{
  "init_std_o": 0.0,
  "warmup_steps": 403,
  "batch_tokens": 65536
}
Each number is 128 + 24 x the weight over its row's rms, rounded and kept within 0 to 255. Layers, rows and columns count from 0. Numbers have three digits each. The size before them is the row's rms in percent of the matrix's.

# layer 11 MLP down (transposed), 640x160, rms 0.0863, rows 229-258, columns 0-159
094:121105098153134151122146132115111115103142114137095120155097112097105144154135146168160082108076122135105094154149118109123118106114103135141119177116097106095165084142094105189123088120121152122104141141088149138134123131102131172087127116152148109141110135145100134116123126081119115150111138132105130165147141167121113120090128093130116175130087106103087126139121095113099150126165104139086106119146091125120155127128168107149130141112131131083124157150123044134111141133100137
084:088106144133085169156130153120116168142129087099130169101140154166096120172150140143092100119148109139143152138155151121139143120122129089147136110121126094106125082145132161186170123116124137171106124091121101110099109131144128137117126136134140132158148171128064093142134124138149133153151098137096136160111083105120098152148085158127130131115144149162113093136131092122140143127125127159126117135115134138140131141163122148142129161110150145152135116097098046131086107090108097
098:159110155142110112141157168136144133160137097134138114136143148115102094128133119140082136119072156128098155147128093117106099083102136134142089127092144162156133126143123152147116120083120090123114150152123162124171158156098167118091153119152126145112109169135164158113174152151141162120117142130116100138133113152141134129136134140117149125138159121099116101173085178110107127111178166129121097103147152108154112120127136149095186121113107083109151096119100142146071136149131139
102:088140095161142149159129123145119110156074137152167119114097167102127126165131163130082138164131120130111122144212099123110099110138078143148111137081145138127161114093122126136136145158104149114117113102133145126092141165111104125109104148192151136109121095107170101088114136131151127152087141124142127143126172113155121118148114185160128141159108131112141138145117089178134098124114150139114131090113138139138134139104184145119110119146108134126138154109097152134147150104137112
105:126122130148131111168169130126159129088140114081136117187077125140112172103127102118122142143084146086094080132114127140109146138127109113153153124101183103099114120100134110098138137160078122120103174145130127118116154150127086105094140109139113140136087120169147141132136190110135119139122134119119107149123128133086146136128127143197133094100124155094103169142149130143100105093141118085156156133078150149121138118119114108161139141125144116127112144167145167144131162124107123
103:165097142086158109130105088131131099144119119156134166124122154147100113150117123121119098133149144109133169099116097133149146156122138115117074111154072108120121123146145111109169129086157097144171101071119083140125135115128137120118122139137140135133124155107106132181132085127121145118162100088105096146134145123120105140118105140150125141129086109149120121069118122157073141101152144169126119123120142128152132097161143140108129127170120108142134123107153226145115099109124114
101:134121109165142121128136110180129120145111117112102125121113153127127115137105160125134135152101171112120131122119090139161133118145131133139142091134136122175125121105143135132152169137097155118133118168099087119139141123136134117101124112156087155124138149149113098124139101074126150082140151143126117143146135108118122125156138107132117114157102134085135135127115116112140102117137139110149150144096130112155116158092148112172138130134125126124099119121134000128110114120144137
101:124140143130117120140156150136104165119130138161164148136103127115147124188112134150125127130163105136149161144161099159134172150124135134114123127136121115078175171094119144143131101100103096136132127171138124113084122079122157135135118142160114120141108128129090144126087112152120097129100125110137106124120062134148149155125149133117129132134118149130105118118100104173079165150178112161095116150127118173119188129132117110111093143123131139133128146118140030132135082122118115
086:137151123113102119111101076132099091107124129161130150127161117164099095145131115123160116127168114099133165121131121089125162141119129133111117146112097124168135167143105153121120127135118148096162101166114064175121132136106105072135127107050147105120107112118132116127157127112120102140120154161152100112154157116118129099102184114120103104135141109139102151141151114113118106118135111150086151077143125133088126141175164125171098131116112156104085113156131165122113151153119140
104:139111102141157131138155111149158201175079122150125180159102150098111126115120191179103099181117136134143107118151164163111149121132138148147116143117140083148165130115107168149102140146095142109146183140123103124120102173143118149066139099122113154129106117121154114111129134179165124110149138169117126127143107126112142158159132116093158104140129128086134148097138136140080107111118141132121125111151136169155152114144118119106146145138129135124128109142096135111118159130129152
082:114117125115106120165100100111133130137141155100151132113147088131148129164131105153125103140144062138132162149155150098078147138124124101142157108111118101106128162132140117144132115160096129089161122160151119132123124101123093117152123164134147140101105108117131134102108133120109059155114185119190103114134107141129186143119131124090133073099177084107136163158147109142124158102101117149095127122161145146113127139138144099118125115111135179114112138087143144093164138155129103
101:144126144162142090118173110142139099161105151110120137127141143114108115120054149155135121092144118148104140127148176153135172134110112119123131169141137107105131125135141095141130141110175165103111123113139168119170126163146127154147111169163118141161131125122121099138140147112133139117129187116169148131114130109136066122116131151128141115151141151121129137144150094081129126152144129133129093089158111144198091105131122068126130106106135160108196124128115150170096131124132157
108:124142081103115139113137106139141160100125146138135159130110098114115138129167103148136105114106132128099093112101123086092139136099106155134124153170154112148168155108200184151111133136151124128102161128109130105102102092174139123156144145142087084115087152111130159126134132174122147123098132142143129109089117086156111145126190143115099139114128148123122144148126117123091108112103136084096140149129152123094094129132116093142175145113105085132125148131133147097180122088130113
097:159131108132135153130158147102116171150129100139130108169134134119127131114150120114102117154115141116155150094140117149137097114152131124110131111098142125161160101129142097140124150151133167145143113112132154132133094159158111157146158113116133096096134124132128114122090104108127161099119128133108153170137112131148123147110150119128141111149141151147128163118153157110181132112092106150135151124121155111135111113117110147130107135117150106141065099151100255157152094100128155
092:086123106148153150136133154151140121146124105139147099135119121113102191159099130101153131143123171129122130128145098147129117146147127099124126162120161108092157095088107113167137110162125136136127120130107128109136153108154138136133074149152089120143178130116135138133099161139138102107120150138094124123116176124086117158180142124124115136122134109139132153101110091168123109145096130077134088119126168155161110139133109161118109140114108118131144111152144019138124171135091151
106:112136146114127119132115124189133101107106124137075163166154116145145132094108080074159095140108126140138127125105129089126095127144117170121149153158117143157150155130120131149146092131127141138103113122101185085132160115142111073098154139122086165126124128083136105090112143113123122147095120142148134071048124108131103138139163126136108138130097142100146137115125125141132119142104124135126101099102107126126133109076130101137131138120111173178156144111092155162119111107137146
103:131117140138148155127107130090145106084144132141138136148134139204110140136205123136172106140118138165134181144149144112129150110126088145090141145130112118162135133125112126150107153123155127110146100100130150124097150108140166187108163136110129141107147091143126193161137142149151149128127150173105129094157133123136115101079163142127120140096080113113118110153116128143123133156114114137103131140118133132116159120102120122082154111089135084117096163125129199118114154129117115
091:099100126138115112101151103102146146077150127188075102117115132118139116112141113143122133127136134158115107109164148126113200121156137144099145107104119143108132164155123132139134130128129091074177123165134138146095138077081145135155110130095110152116090129114172121108183153141119084134123123130157120101154108130132168138141135126097115128138149091126144141115098136131148100087094153158150114105148145159119140127101110104115148142065135105080141112116124083105134127122094129
101:142102112124136124098198087155117166116133159126150112153152106169128080109145117100121077109165129158124163104133092141099134114132142106110139090169107092149071146148133140141158130120138136157125079107144096132113104099136130142116145126084120150138150144116097110151115116136083119125112126136110123144165128158064156135140142093150161136119154114179094119135132120140150157129118175115149139116149074155127166131163127139105132146133110144132128139140136115122151088145095172
102:167165148098130158054088146144161167165110150091134100094165135121150102099118104182088145140152135068127137137119151149155115129145125132121130140149118106097132143153146164123124130074106121086119125130099187101141135145123128112106153128149151111133103159115132109142095131134120107153165104164135128163093077145149130111113124122130100132140122138131139122110123134113142112135135134132139117136107104122170114123089125146158092147156111077170160083095144123135115103139161102
107:152130115149165123134126126117117136106166104099138118123136110145147113138122121184141134080147152116092083125150148148132132153134131100158118161133139128117109123149131107140161091125044133137119109134090149124160103131116138131105115146074121110117127094111121153116137111149151113144165137128137133121137110130144129142160138157101143158149123132098157153122136155094168109113099108121157139126150164084126126116137105116167113142155129130118114114175124000122105137147108166
104:124093154146119130109116136097092085084109151176115157110096115158143132113134134078149113141133152097130123117098123127146083113137120154183104105137123167160115083154148106078118120150143150096106129167142149144114167184138125097157136101157108120157095103136137093104160126113149164163148128132161125116124131123137163129174106116129110113174149109136155118161169111143081094134139131147128109144175161103111149113145142137120146125126136099098153170117114104119155134118098137
103:178159141085124119150128114115135146126144114122146114167084112149140138126139174126094148131133100196091174106116093110125125091106149114190074170102124139149126121089143132162140107142129112107128134120131146111147148156168125130146171123132089135129097182144117123129120109127139109109152105129116132126165149139105126162088132085159126113121118108108102125117130096182117110149133119171127124114128124133098127114112130131141146166123107083140091150158173077150084158112126121
114:082128102107137136150099129134133166118152122123108098150164107148096139118140114141149116133114109168112096171143140098111091106117142110147136127131135134121135112126094152169102118151111098084150097177129148129131103111124140137100113108121146116160145109144143113094090109122142131152172141143110147150119109161108163155139182147107110157067144126115166132137152161109133137139137132117117126144115093122124114170123099109170125146121160096124152142127102020078125140129093147
101:103118118123125130117128148157191063111102133110139096141139110155132133112109110120136156115139144118109138174093117144155116137145110173175102136119106119091106152140124128142147108092179117133127088132105160151151158113160151101084122120130150140120120150132132131109090125147148134148158112141116124142031155156135118131090109069126095142103129125109136101103104119112099124114134131123104098129142094082112106120149138140091135152142122152154135128150153060132101143100157105
094:121153117129119118143098162132155208167130102140112091121094155112128110101095148110122140131082090102099116090111113175157092130101122109105141096141109095102102115150150192110137121098120132125129134128143092137142137174114104118142125108147146149114116120153097177164129139089123148139112086130125127082124118144161127141130133096161104109150144140089120100148130121106185117116164116119125186077123139110155119131117123100144105132140125153114112158160145098135112165133121094
089:161136159141151158134097150113143128127132094127103117145130120152099125146123130133116101109099161090139139152123174143117089140104156163131125115117111095096115114141147088133130174119104162154085173138123096130151129194114132144131149164058088059110149115142131161101084164163088131099107134134113135078090152107131118153128128146091150150119112137137112094167109125144137114124115114143160144111131127153135144112131129141121120151117092147101124151155131081096087128112123103
106:145104156105132097113138176159155132131106139160169106161135135117141131089142121106103136120100143138090109122131062078139150123146138096148139107136090084118109149155126135149160123112112133162136131161134146144115109149168129095111132143183090091111158127131157121106110134135167127135146128166128128101083129148129135162148171128130117122123110143127173146115088127136152106148105125088136132148091129106109121077148143137137178137124139150103103104213149151147129134136172113
099:116122161093119133132144162105147118073143127087081126142166120175113140154126155105127146128153142090048145105136142116106161140162119139142129100152158178131167137125095080108127084149149167183110135172123109133104121149153119132138128136136115089107143172106124101112100127142128141151130150100138155132114101107117158148113161139140123109112142136172108127166140122159124145133142119119126100118126125093134100122115125149120128158129104113121117156103145045117154163132094141
098:125091157126092151118117142109119135140107134130166130133149154142147128131106114145108166122128158139120136119099124161121135133164109113125088122067102143180126122123149136111129108100152109121163141105111119121186122119096113123159098131161074174147138142106087151104148120137111074126117099165145115125152092084137108120083159125149121136102168134108154120126174119116085096142116120137111149142154115121128179095133149152149146085140118127162137160104154178156126119180167141
# layer 11 MLP gate, 640x160, rms 0.0988, rows 230-258, columns 0-159
081:080166156143135159119127113109130103130140152133181112115105132123132126071104157107183153151162105115135123074114155121124105080131113157131120148132121121110134115088092130125143128109125109079143107114111070145131103089160101116121122106140112147151124083127167122132139112107162138086170159112140124137090142109140161146090123132116110137142119108101192134109117087127147118104108129105114107131122080084137131167131126065138106141159139106151174123107134116111125136116154138
091:116124105108116165136179141156169122067108111136122107095134150124128120157134121133117123102160150154124152135113142128136158104147152121087106081131131168137146118161114110054097076107118156148116081102141156106106108167130150112097160164113120132129067121149108162170151120130122139112125093134128116121147114164134159156098089160137142112148148112130145119146142126136141158162097090160119126166151130127136118085147126094101091091096096147107100145107128144135129153120131114
110:148162115179114131108171108146154110131154095087147134125142143184179114179116138122168118103120126116111130077127102097146153132127125158098088122148142049167118156176120143132114124118159115123121121077149095150193113097102099114128107131166113115143113127166140117137157176143106141110132144143103127118150115122146117115132144072124130101113125150089101095132132120135138120139099141134151100126150117162153164146119120102131143133128159133110117109122113126173123156130162153
107:097089176168137112123127141139147110160142113127110111079139133125102147125091088080142125142165148135113128110112140178153150140139150111111161155166136155121130102102109082171104111168137153124188164100112122159125147104142144087118118133095133095117101154115160184153127139198133099120135119137127132130119122115063150116100102128112152120099104132105134129147132118085143103123110129182134150119156131140117138134109146132158124125104140129128143078142139134154086130116153091
097:138108147152086122107127152181105147135114108097144114122127138125137134096131122086142138125107144149101126117082189099083195130099157181112108120115099131143110140111139132119114087088128134152098117114128130118140121143124113097150119113154122118142113143126127136169159113160133120140152192080135125130129144120138132160106114057147139084138131119124114161133152132109136113095112071109170109150128081105144117131121166155106119126089171113120167114120136154142135154129140075
125:090089153149119105110140124113125096142135162135139120139088087098119120102122099095170131090160170128108129146146110129137134134146116169083157166150144118095118133149178139141157098132103142138098140115118134116131122064133137133110107134129137124142090084151161121163140158113149109109137137112086126131114146165117151104127089105186125123162133114118090115095096080132125130119180115159086142101122134169093122115146136149096134105097143173104166105105118115151148102150109143
115:135118103115100108134123157156137096126146146173099129110136133140116143116121082100128198120111116119167095131142100133122151156138137151150110117175130140145136127128148108086150073076094142104105127143135119129091165111142152162133128106091090144136080172148154129135122133149107116141120109111100092139140137119135154094156080119168130110163127104130093115128093051104123166116160139140145111133112130128137087153166128139180119115104139141128138123150136112131094086127153158
079:158131116115142126100112136105137165140131126110137146134162121121061090122162152143125158122116108125112116092114172109092116128138133096152181115085104125112140108100128113149162137136171110129088149128107128142097138120133125149115105136099125103103149119149111116122118073131081160104082142121153132125096095126145116134153120108112154162115097151136134070124102156171122185101097121119106114131104112116104093113182123169115119131101130101104100154158119112134063108140157151
098:077112139162167153102142130139168128113126127119144142112115125137135124109114082128124107157136078186137159087114145129124152096137141175146129106125134094124120137180161131127116148177127177076200114106144112123134138138135137128091160115148132124124130137118153115118162167158162103088127145130134145146129092119115140126153143128131150168160175127121123170116147059149127107114147134160128138125160187128140134110136112163130155140091121166098126108162141126115102144112122130
077:115139132069148118138159106155064134111137151150063119129154095123095150143148102092144131117103112165135149146131152115116193107120110099166106113129101120165150114113122118155182092125145161104169138147128140095108142133142130133086120126152165136147110119113110152097115171138150133137093133130137170143095123142134162140134094144105133083134115127157127111118131105135171138108135162102093150105110142129156171186094130160102128105152113139146127109127158128114157100139117155
105:118131147114140158113107111143109086089118117105109165110127151122112136120170087146122149136097135087139134101114145173130108116133117101109103161114125138116183099179143051110124121149127115137126152126120153086186147124129125134121121116117080109104113155136148093098135182135106121112100142138131125126085141086156069119117112166102144152114105152126098123083128131126087108115120128107140143120151131135157119083136164094126192139130101106129140121114160135142108095115154155
109:158127138125142117118118110150111104115153119087131147138117146163124129113095131114143103132142145107112148150094081136147165131094126146094117122104126113188106109134119093094161127147108169173122153101114146158142134105129164131181117103082126120109066120164136142174124132126117097167121139101120149102139121123150153133188138108107101129166102111118122112126111156156123129120129155123165111150113101153151158104124129059166086135160091100117122156152146145093151097130160134
118:137129109169133098124127127123131126136113153140126183077152086174171157121089121120131144144150123100117177106127132148080130088144136122144105170145124128144119168117116155183166115098100111167124143139158144109123130109070143116127110130124118156136102117125137109157151100172135137100140128130144135156145119145145145116106088114107131130114140123144182116129159106136115169054134135119163132164169108138140098107160170146100100095081132120136148134133096104143123096139118095
093:120139121124112096135145130124113122171158115161101152147162097168175114150098130135082129102122128113115094129172114123130124142126150179120147135111142114120129177082139066162156146130125098146133138124155127144094122105117125133129187118145091104070095127132124114128090124146136136152160097152150153144152126145113126101080118164122100089100136126164142107119121106127137129079081082161131160125163099118126123109107100123155125130110107120113133093144148140104181161104153137
109:156099158144102150110107102119099100148135108126142155165139120132092163124122127127130104076139129150147129108058132123146116161124088110112126124120095113151136163126176122104138113122130093146102110147149096107144147159156137134165133117092131148092073103170122132121096130129171117116121122103141105109065125127080116136144116112149117119146129072073107127151167103136114144114128127155089131147130155167081148155140138114102115126115135138060171152151130120145124130144103128
098:134153140124149125146161111141126133140101125098150141079189121144114077160094153133138102190127142092135092118159151117125180165146094135123128133143180139079153100115134156099126105136145125138118095158094107120122130165135136130132151161108156076162084146092148136143137133136127146139102143159150131129125134127092113137152110098091156097132164110139160143130148128112123106136083131141124165102120125146152101114114112167120093087136094145088092105124143126113138124120183114
082:145078133094130159113133127152111132095129143134158120106104112064149120093135154137172096119133131148125081130153150100126141120148127141146148140142099172071133117150119097121145102116122105133123135142158113163077126081086124152170147131117138129118115159112120123137161077113137131116156163125121111143110125164133160106061114132150087154128115122094134157122128097099115122076111059131106138140115118123087140106120119122076127188111123145122131141115130130136140099169124118
101:125090098143114104100120119170114118115154086136111143106141099127130106164142100143118135107119136120069184163108131119150192106118097113142132132128102131118128147117145135132137132091118167135138126167152133154169139124126183126152135161153145147155130148122094095104116130129141162138100136132116093153143119160175131120172134097156101114127184145156119137147083106125130143128128133129119141120158093134130120108165193161106158119066123134104111112075120141096147142172117111
102:073132097120099142122163136134108072149119138100123149095130169138104121168107103088115109157108123118195120122139101116156135175138122110167105101152162129094121147121134096151174076117109168143134141109147132150106111154143146146152129163099126118105136114156129109130122139102085128131123105121160130153151124117123107085110122132090144097149107107111129119121111149106124126118119164128138127100127141155122090106091111114102097146086108123161124162077072140176158090147122115
105:162126146146098144145175153084165097170137147123167157112118108142148167110103139132126160108124134103122144102102090155115114145148131161125117135121151059141131101132146078076131163117175125136158162090164134141139138130093150144125163169156142090109133154112142109144098134162091119072174137126133124171180120119142143143130120147172177107134108119162114119111114091145114136113136107119132129141128149116124119139110130183135131115123104143111154152122159130116129164149147133
105:149158073127111105124144078088094142108152129168114126143065116111122174144115111128162124104173131149114132138105082120128147150159110136125122171130083143149148112167107134101113115132123157144154132119101130136164144128120155089081112140142157148096103140121110118160141152147107108156121124094188132112163138113152129098103079123113165080134152117121147146144152109119126198091109118172126098133097127137141106108106132138142138155143143160110170144116127130146142130130109107
090:116134145122114123115094104115118137178115166133126136122135099113092155100112095123149115139166108088131095104178104196124106163158112156095128109169121146089114132125106124134154148099125136126174152134156143118140091116122118149141157099083159110141109134147140128152152124149104145129138113172134129140134136103069140091161104170135123105137093130136153114160092123090137122126114162103162155151145161168130172136156131104121090164117151186143168098131122129124116110117145153
076:112142113108111112093130099125152143133097151132124137087126160117136106172122106123087145107088148084100158170096152122107147187147111116101102132101134111164112129105187102124165114115139155157138118115163124139170147130108154114122161116118080179101125118117098157133119147144105108137127129145142093148107132091158121109119138098182166157144122122151106151137116118135145103115145125122082160131132144134177135064130158130106140113136115118088133087151172140144096109152109123
098:128087145130147138110097130130082121169121178132159138131135120099113130144101141098139115179128140105123140125133171153117142104161104112141138137124121142137101129097127131146187104147137189144118095126120080066118147154146093146139126104153095099132116089123132146117122154123130114104103142129176104112172134122083141156112118141110120145193160116132130124114133160140131141110068136134103152204150168124165128143135116137132138117127139161144146098111176156101132128129114154
085:178147111132170131124187134096135108115141130078149133082117173130104116109130092136073125092142131112139162125148090144151111127137106108117151131100108137154115128116112148073151134127129185105133143148126137164112125188172089128140129152169163104119128146141116174114106166135132141123127129041150119130104130115165142124111153088123165136167151136108119143115123155155130149152136153138117132113124170134146159106146146129162107124135116136135090135136128141151100156163115140
087:086148104156136123122142157084138121156181153125106150135110118157160166114135152097118097138143079162175126122143123124115133127144123154140119127159180122158179166148132142128107143133128093117171116111143140149090107096126163090130150147140159139118105157120141130139130112093183139147168134165147131107132084126142196124140112129168117124128158142167117176106128084127140118100151125132144122111127092132105113142122108161132142096124149103130109116077158146113142150174114155
104:128147140111100102125125112096120122129125110128106171090134125172152121130113132166131144113146131064110158095051108133142090157158122142093129126143144171082136126116130096115110131118105117135158126118204117116124100139136146129118118120132159141133102125124156092144116119171091089125116071156098146178133131134104125150089116127155125108121110162121133123131080134117113193088095106124120103116135127168123152174147127152142142117108147119154124126118107136174161121130104154
103:157122104119101115087101130148123097188145084151128126165127133144123153108132120126106146098132116123107127129128141169122173124190122121127112127106101103138105153089166090134133105120110169136136124157126106124108182087111125103135122137161140174150101120152142187147142145134146097096091139111151112115127130142102184067113132125124139111134126119172077092130099130122096079147134106114130134116146146109122133115119159164105137108113092191130136125118093138137101092136115134
087:155146134190122097094170128097165111162132132130178121111109093145150120110124114134149102149173125139150141076158117143134140153110082116137106146154161118157128111118134152148149119132186134109103145131143098180145116118108134122167137157099157119170117145077124133128124162099091133110133098143166145126113151139134131152141096117089116091143121149163124107095094098143128146171105125108147110137130107136155119134154141134131137170135133123104127132133113133125208116133176084
# layer 11 MLP up, 640x160, rms 0.0958, rows 230-258, columns 0-159
084:155154168135128142092127118097137167135127129094071155129108133128101094074146140116114107133159116103108119113107099124112144134150131132126107150122166170123154132113124149119156142130133113107141101128132105132132138108095099098139072158102105078100131199055141142110115125161128086178129143138146152108168109157101165110109125128133160107128142101108077111142099132121106141100091115094110163143130114123123119128127160124088175104116166125130141135136146160138148132109132164
097:143149106086132120123107125138124157155123142140104117182120156160095153105130100136112121131126179127156067120137091108148134167096154137148124152063115095142115119129140145168111122142137147110117118132139132104090142158109142116144110151173116138122185125127121093143131137088123149140159153085134190148097133132131103133097140120111116140119128087163140091096089169108115127127159125108099128098111122123137125144135096127111168127153070087133099155109136140161123067132127117
101:133120112149140141145140167102144168137150138148119128145130104103181148077107113102137130126125090142144134125157143146097150133118101183122149214092116207140107132140161100123152122119146117112102137111094132132152114134146107123119106129146135136147105116137151122110141082118118157138148128188132093074136141164155129126156107096122104144126101112125123154133140111107115135132155162158131094154143124157163098172135125120097114106114131132145106101172102134131097145121109193
103:105104071108139130129144104119141141056134120165133155152097156124091089110121078110149183163126140165146127136114156177125105115071103096128125147120130130098127103101088130132116150132101111111096129096137108143132143119150166134073123122152138132093153084084160112134118136158116116141117159094180102135107113092154118140124128138120101131116138164107151145148129113119127119123183094142140109133123130115150132106156142124146105130140108121111129176153112160182126161148144115
101:140155117094112131162133094122131104152151108183152120137099148168130101153159102160179108117109174106148104165078096173129145107157110094100102111124099115129119165114147149132156134133119141159120140088154121147152128097103138108096142115150174148158145106110108125098150162131096138163145104134113118120160103083098107122100142130103101166125123100129129104112106126138103132081127116133115144098104180156120119131120109105121144135101083138126108073131137127074139093123139115
111:138119112117132108127147122162083154100109112167145131121133108127154134142165144089128117116134202104107142200103105112149131116090118146080127102168113090093148168127150146113129148102100155145107157130113119156151154088181115126105092132160139169114149161161120121161125113122109124112152175149111098117158143138130134159139088104147131124154101082141152152127104112125134150126131109139123126178109117159110115132109155148127120100146127120145142115119133092093124128165190150
109:140142099141088119123109127127092105103136123141105136133127131165145122144124136096152170076127098095154058121181094141151145133107158152146114108163159130146142128099128103085158126118138124129110115135162143168093142094148114179150100112122133116115124153128093108185105144101102140177152124116098125133076122108125111134148148113170087112113114121144091089144141095139127130095141169149134125115127128173111109125121132141146083139120154124125161130090159115123099095173097123
086:133155119105155101109155097153137106105172106110133159136118116094109128142140135110131132110074138116118108169164179106119107151097152116144107110107098158095139174125139146122130136171146132146095136117124160113139119147139140134118126148138135138120154148150083170121112129170166124163142100142113136130101128092079076118138127136117138125131117114137171087184113128134132154146126152191158161091146103138107164106098160148118165110117140066131121131121083104179134140134121139
101:146117157133113166125137114129131140143116117187132168134141111154119139131080098087067138132091103145114151104113170110113117119186134137162179137141104113089082157098080106153134149136128147121144104078154139121119127089142143135096128106138123109061144136149149124143121134134127138127118097124169135164117110147103128149085137161113126121129173100165158137131127091170104128103129144168144121092093136097111121103147133105148124167129101132117110115121124152091110149097100126
090:164115140117131130140119141137101105114099105134140131137171069146136092148135123146158140059125153147095113117131148109156114124102148121117131136111122140133136095089123114117134123151149077126092127113121147084065089116126140121134137095129103098091152123092116139121122111138138121179117135089141136142163165173115124153144113087142088153136147130167134120105106130160167111129122161108111103114130103166092082175125169123101091152147110117139100081127090140101099124158105113
099:104157130123095101181118150102149144106152192111125150107125154119126117139168071058115140126073099182149121103113115108112140135148161133154116130149115160123143118112116170077148159123113165137124122090104113115121141158125114136104158097112137126121131124148063171145140133144155134190131097127132123147130099130166131124152160146114152140108114134138116166137123135117158152128151100127155128108128127107136123108069138145131126139127068136174152106131125129116129093116147116
108:146113144100132130166151113092121159120137124157139152115121125171177133099107144142123156092122138149156130164138105105135106140091138137107133126140130094158142100157177079116122138139171158109159155132178107144132152092116151123111070126103116131113087118171141108128132094148118130121127100146110132164108140156134099162121153133085135122113147162136153150162114144150138115107122068164139124183115144143095143170119119113164104079127138118134142071126132131135183121156144151
106:148122126123127168104125145180147118125121082156169124149105107110124105152153122111085129140126098135148097160129144161096110113100121115073114119100118115099149122112139085123102173138120152150126120075084136151126122139168124142110136091165147076150124114151107138106095147087125118157118117125073126152150131121134135172132148163131139140128080104128105145135101101134130132126098105124131110107107133103124158173114106112175126156153078141093160105132183123110170148101134146
094:162151111114087129156100109129130147132107104134138129120126165127099124130111171133088127125141143102147169129134128087158155117157093136127117144173099136168147093088114132130108151124098118127152106128169145112140112166114131104132137115120135141119125118114117127152175122154129072154098095140143089107136153102166106140154170115167111119064121134116155138138119148169118116110157117095190171149142161136154143096121185098111164111147168137131107137088118134089139139134086122
104:104092118147113123189123104113140166093104129115145120144166123134126112132121116157146130119126127109118118161121132149141129088107132177103116101106115113141125136051102130142141109116125130119182110154122136159134116103124152145114118177148151143153118131146087145136111118139114093129179176127110096203141119137091128112157116131129155140101131132151163181126102118088151148135151105103134141181121120133126108126089109150164138132135162187092121116094139158159109124139122089
102:143083149133136114160104129115147126149157108114132084153138156094147137119129135140165141122087151143141120163120150116096105119121141131148150099163100112150098051171098085151138174110117147145154157073077103154098128082140121124119162128130160090087142122149123154119106152139097115150118110123127147126144155116136099121098099120115136152137103169138085124123142123102127160117096181145142143143131113097128133121163116080152136101102115101151115137100174128147089104141132133
093:124142128135171132093134120097181157083111142132151108117110127099111159134153096101131199133122113168114148134099130174157130128131153148118116107112121120129120134143142133098102112099137167132109125121132156145134119126087093132145133144154137133132135111102137135106116118136103184121111100148117110100114174178158170160116089076133145110109127065126138139121078136084131172126141109186116090178139124135143127162128121115104123145130097164085117142143093117149115104108118116
097:167101150140108135139146169144102107133113168156132153092098134111181156117124155123133119152165136149137182148088107144153118119131111110150093136093146127129095162140122129077122153105146158117150113098155140176145144101144082133118095135117147162144140143097106095083088064120111134108090145126163116112147116146119129108142124063125095118137136078112088134171135137123141116156132126114123107113132131175116127130160106089168127141123121089132129133130141124151102123119143171
100:167104138137106151143105151162102137151087128135124104143120121144127127120150111154117121159140152080144123104122134167122095115140188140096120139110081107106136158186109100120099200101122088099155110173095114081118110113122130116074129125183163131162143113114124127164120124142145097117126134087111147105098124132078116151129127126123142134129144100130148112164129109074134147108088125146120178168097107131156133146101119137117150107101123134115106095154135134105121129156104126
104:154112127120128173152150168084111152149138128119132152124084059077089168139112127156138110112132109139117122116138101136137120132139144102111120114111141165079094092122116115123115123145097120108145125117122116129114113129100120161158116132137131088124171105135153141159074138140119174087133146109140169119119164140085180121091151180143160094096122118112119139143115114118145184137122156156128125124110135104124109146105101106151104147145127106141121124141187124098122147148124196
103:128126108119126126143120105166139141118142130133107095134126106121159148088133113097168143069132120107110145157132101132131108144152149124091149108132074124151113139142120134129102104149154081154130158132142127177145162132122178088100154149102132130102108121104122128133184137131129146177093131111159118114134128181114165126125150104110129137112139125140160119101133069166121116085140144193113088126151143181141081091107132122089112171106080159129130120122117144141131100148111121
098:148116168132136120121164128153151137102122105080151149129145144128104176130138127145158128093129102105159153122080126118122116105104148127197130144151166128138113152101097143152113120167143140131117157164158130165103152140112147144095141152215110164103128154125107129114132130124149091131109138082097092109135160109186103148111128153142155110122120168116113166133115151140115086169132142156129107143103128141131151133134108151168112138152169116128146144158133099093106088109127132
104:068082098082131167139122097159103172091155103142097107121147132093078128198149132144109133115131100135092127189166172094126121123119149120116100121107141152134145152120132149170121129134108115098140076147133134096121105127133129174114125125099109134144139088149166133146121105139130135164155130114111107126105099144130121154124186118139102176118176124122141152147109138123153144132150149139111116099120085126113121125118115098144135153151121112116116144166106099121111135112074136
095:162111111101123106095142106114171164163121115150103116100148121154106113102112108135148179148130099096129114125144123133129136141144153140125117110149182133128162141129108169165160090136129096107130140123156143147133142127147130127146131148128142116142142080102147165147147050093104120096176162164097138142136131155139100118112088142112151117109109105109105136122139108092127169147091128116124145122143084143113172065100081123143085136132132118158125090132112086103122102126098108
091:106121130115073130070128146138108126169102127152150119130109128106105105145121116108103130153114168157145151069131142163109135122103165121067124149109150099119147085133089102123107093114118155120096140129105098108129107134138139110089149105136081119093114154137127098149129146149155125137127108219160149153131144123113140124130105109158135102093082127149155115112134149124143137136115134096143099091140143132135141097120171127098144129089102105145145145109083119124129105067130101
092:145132124140146114122135106143153138103116102137143127123124111096144093145147173193095097150114152107172144142142109083138119162129096122092102162155119151108077112146153159105139106142123117105120123156128090100132152094101106171095117119125146142106110136131126096111140122124122143117146118176151111153125120119119115107178131103133104105151133113122187117131130138176103142120083119130124161050118123116091151108145153125132156089129131157089159087109159112155151150113161162
106:066119118125123137140085144138102120090099097128169100145110084083076116109143099102122120152133122108140102142152080114103140115148077152174134125152125125125097124123106126109099134156109131153100129150104127117110131140113117141108138143169124046092129116077136172134104118140130108168128169094113098140111128116145109148131119121116151128154146138153119133092119123150130097144130128099138145131103159117150072121107150140160157125168183114159105110165144125137135095139158123
099:122125099103119128092145086121114138162098131172135126171183109100106204146137132100086095106119128140131146159128183146131186114129085119142126090143124129102127105154149096089157082135126121133098120136159128115111125116142135132135095128127134169131132119128118106155154153137158165158150136076143126098124089158110139103110132129094131123066099123165138125168146091106148128128121161139122151135099151125148105107112121098167118107136130094144159109127102121128090095133119132
097:108138117089109127124079087160115134089109132181137119067148113128126100119135183103127108120133149108144111148142149159130090162111093119109146118099127134126143132102140112123124112113115148145159101141093100138139187108128100131145103118135142138107147088156152140082144149130117167126120164134151132116142122123123114139119111096178135116138126134134126139129138126147098128082109104096134129105155140075162124068134181141151142065155088104099166112086154131115129119147154166